config.toml
d_mlp = 384
norm = "layernorm"
qk_norm = false
attn_scale = 0.125
init_std_up = 0.051
lr = 0.00769
weight_decay = 0.052
lr_head = 0.0117
grad_clip = 1.0
final_lr_fraction = 0.1
seq_len = 256
dataset = "wikipedia_en"
Each number is 200 + 20 x the weight over its row's rms, rounded and kept within 0 to 999. Layers, rows and columns count from 0. The size before them is the row's rms in percent of the matrix's.

# layer 2 MLP up, 384x96, rms 0.203, rows 0-14, columns 0-95
099,238,196,197,188,230,194,191,176,201,164,189,193,196,222,233,192,189,190,229,216,235,186,220,192,207,222,201,201,205,217,201,233,226,161,194,168,177,222,218,235,198,199,209,216,192,195,214,181,158,195,209,251,203,185,187,187,180,233,229,215,205,179,239,203,194,200,213,197,188,175,245,224,213,185,209,222,198,199,207,193,213,172,210,208,176,194,202,220,220,191,190,187,239,180,170,189
076,200,205,191,195,215,215,245,188,188,204,177,196,191,234,214,198,214,212,225,215,192,213,215,198,233,193,215,245,184,210,220,147,207,197,147,210,196,248,212,190,206,174,203,191,223,209,201,187,168,198,205,167,186,193,208,208,209,178,185,174,213,186,180,203,214,213,212,206,166,213,211,174,201,177,185,172,187,220,216,186,223,216,237,205,233,227,233,215,173,189,169,209,184,210,186,215
128,197,204,186,190,197,179,212,209,154,200,205,222,225,213,184,180,219,204,201,215,181,203,190,190,207,201,177,198,198,211,222,193,193,213,214,152,189,222,216,207,222,193,202,194,221,181,215,217,196,189,191,200,237,169,196,204,242,170,210,163,183,195,175,214,207,214,201,229,196,226,217,150,222,213,209,233,216,219,219,193,157,201,208,199,183,196,228,213,208,173,179,186,256,233,173,179
079,191,188,207,209,180,221,198,200,198,221,192,220,206,213,206,212,223,183,207,209,194,212,227,226,208,221,193,160,202,178,191,217,245,216,211,225,179,187,214,194,217,183,184,207,194,150,237,231,181,155,176,203,176,195,208,182,199,182,158,157,207,220,220,182,212,220,182,195,193,222,248,219,211,208,190,204,228,232,212,237,210,199,186,222,193,217,196,228,206,216,228,223,205,205,210,181
103,169,165,182,193,189,209,146,218,180,194,211,208,186,213,169,192,175,191,164,210,199,195,198,212,258,163,206,204,231,205,149,219,205,194,191,190,203,204,166,214,195,183,204,215,194,192,194,206,190,172,217,218,210,190,223,217,240,206,210,213,204,157,181,203,186,182,197,205,211,208,189,181,198,214,195,208,246,229,208,211,209,205,176,171,185,169,195,227,229,202,185,184,177,210,215,187
106,220,220,223,207,186,185,194,204,178,229,194,227,191,244,215,151,215,239,215,201,214,165,192,181,229,197,154,204,208,180,197,204,193,221,205,219,213,203,218,207,198,197,196,192,189,191,228,195,192,222,174,201,187,199,208,171,179,184,218,196,194,233,181,199,204,189,229,235,175,204,258,193,210,214,234,197,174,192,187,226,221,170,214,182,188,224,200,245,202,189,200,218,190,191,192,176
063,187,197,192,168,204,222,187,192,208,212,192,181,195,206,201,216,201,221,208,229,168,177,171,213,276,172,177,203,181,180,170,200,180,201,191,208,226,202,204,223,198,193,176,169,146,173,214,189,176,186,163,241,191,201,206,219,207,205,215,172,220,201,185,209,221,185,220,182,198,231,221,188,180,215,202,233,191,185,197,230,208,215,206,182,189,230,198,209,209,208,208,188,235,195,211,188
086,211,188,193,202,191,205,212,205,174,191,227,236,187,216,201,220,208,190,233,217,175,164,154,235,179,176,203,173,231,220,205,187,213,193,181,230,176,217,198,184,218,214,192,200,213,223,219,163,187,170,178,197,187,211,205,199,163,218,217,189,138,205,185,195,178,199,205,221,203,226,202,206,231,210,213,186,210,233,172,189,191,207,241,193,191,205,187,185,212,207,204,204,229,172,189,227
122,211,178,235,212,204,199,227,234,200,230,209,185,208,177,183,208,224,189,224,203,196,225,222,180,197,173,178,231,197,189,189,200,199,198,211,212,196,182,213,172,181,182,176,159,197,176,212,191,228,180,163,228,203,166,180,212,195,196,218,207,202,180,198,198,174,167,190,183,239,210,146,206,204,235,173,176,198,214,197,199,201,229,218,182,196,187,235,199,219,197,164,218,171,213,217,213
106,205,199,170,185,236,209,215,192,177,191,200,186,188,183,213,193,214,191,197,195,244,197,193,228,222,207,216,214,215,216,204,190,164,203,221,196,240,163,202,190,172,200,195,208,161,200,231,176,195,176,178,217,161,241,208,215,157,227,214,246,194,189,165,199,195,197,218,197,205,224,186,175,185,192,207,189,212,177,160,176,200,202,189,203,194,160,211,216,217,241,199,205,215,197,207,188
129,241,218,204,197,192,207,182,216,166,207,208,166,180,172,231,200,203,153,192,187,212,191,198,156,181,163,199,202,151,212,204,197,185,190,185,221,225,187,182,188,208,209,215,188,201,231,192,201,202,195,193,206,168,199,176,218,227,171,238,170,211,210,206,205,229,191,189,213,191,181,182,229,232,229,185,216,185,249,193,218,195,203,220,201,203,207,222,202,205,205,212,196,217,164,169,181
082,212,212,220,207,171,205,220,178,203,183,197,176,181,235,190,185,197,168,156,228,192,229,210,242,205,202,214,180,224,167,196,230,205,219,183,187,181,189,190,209,246,181,221,241,221,192,180,201,203,174,192,184,201,211,180,187,216,221,160,213,231,188,177,165,213,175,198,229,176,200,184,197,206,216,176,192,172,204,200,214,188,212,218,220,173,223,202,208,187,172,182,221,191,227,210,211
085,198,220,205,181,214,215,202,187,211,205,209,223,194,184,226,168,172,204,207,186,235,205,238,165,230,213,140,199,190,164,184,196,166,219,210,224,218,199,231,183,187,198,201,209,195,225,185,150,160,177,195,202,209,174,199,196,227,228,220,194,218,167,192,213,185,206,188,213,173,189,219,209,204,195,210,182,216,155,182,208,203,181,199,201,179,197,205,200,177,167,217,193,190,170,212,204
116,229,187,202,205,205,221,189,172,210,213,198,209,202,188,217,232,233,233,193,183,231,222,212,208,218,212,194,219,194,195,184,186,222,211,208,172,204,229,212,202,172,184,184,222,211,179,181,200,200,221,190,196,199,216,197,181,196,219,183,212,192,177,196,161,189,209,250,182,217,195,174,210,235,141,183,174,210,190,215,189,192,207,189,141,244,193,210,201,227,189,214,183,177,186,209,230
088,245,197,211,187,174,216,189,192,214,211,204,189,187,199,202,214,226,215,198,195,171,230,204,208,186,175,197,198,178,206,206,173,219,187,208,226,225,199,192,173,220,246,233,197,191,212,193,206,154,181,192,194,183,180,168,263,194,171,187,211,200,162,204,228,184,208,210,170,205,198,193,191,246,219,167,193,181,214,201,199,208,189,190,219,176,203,207,194,199,188,190,186,212,232,159,220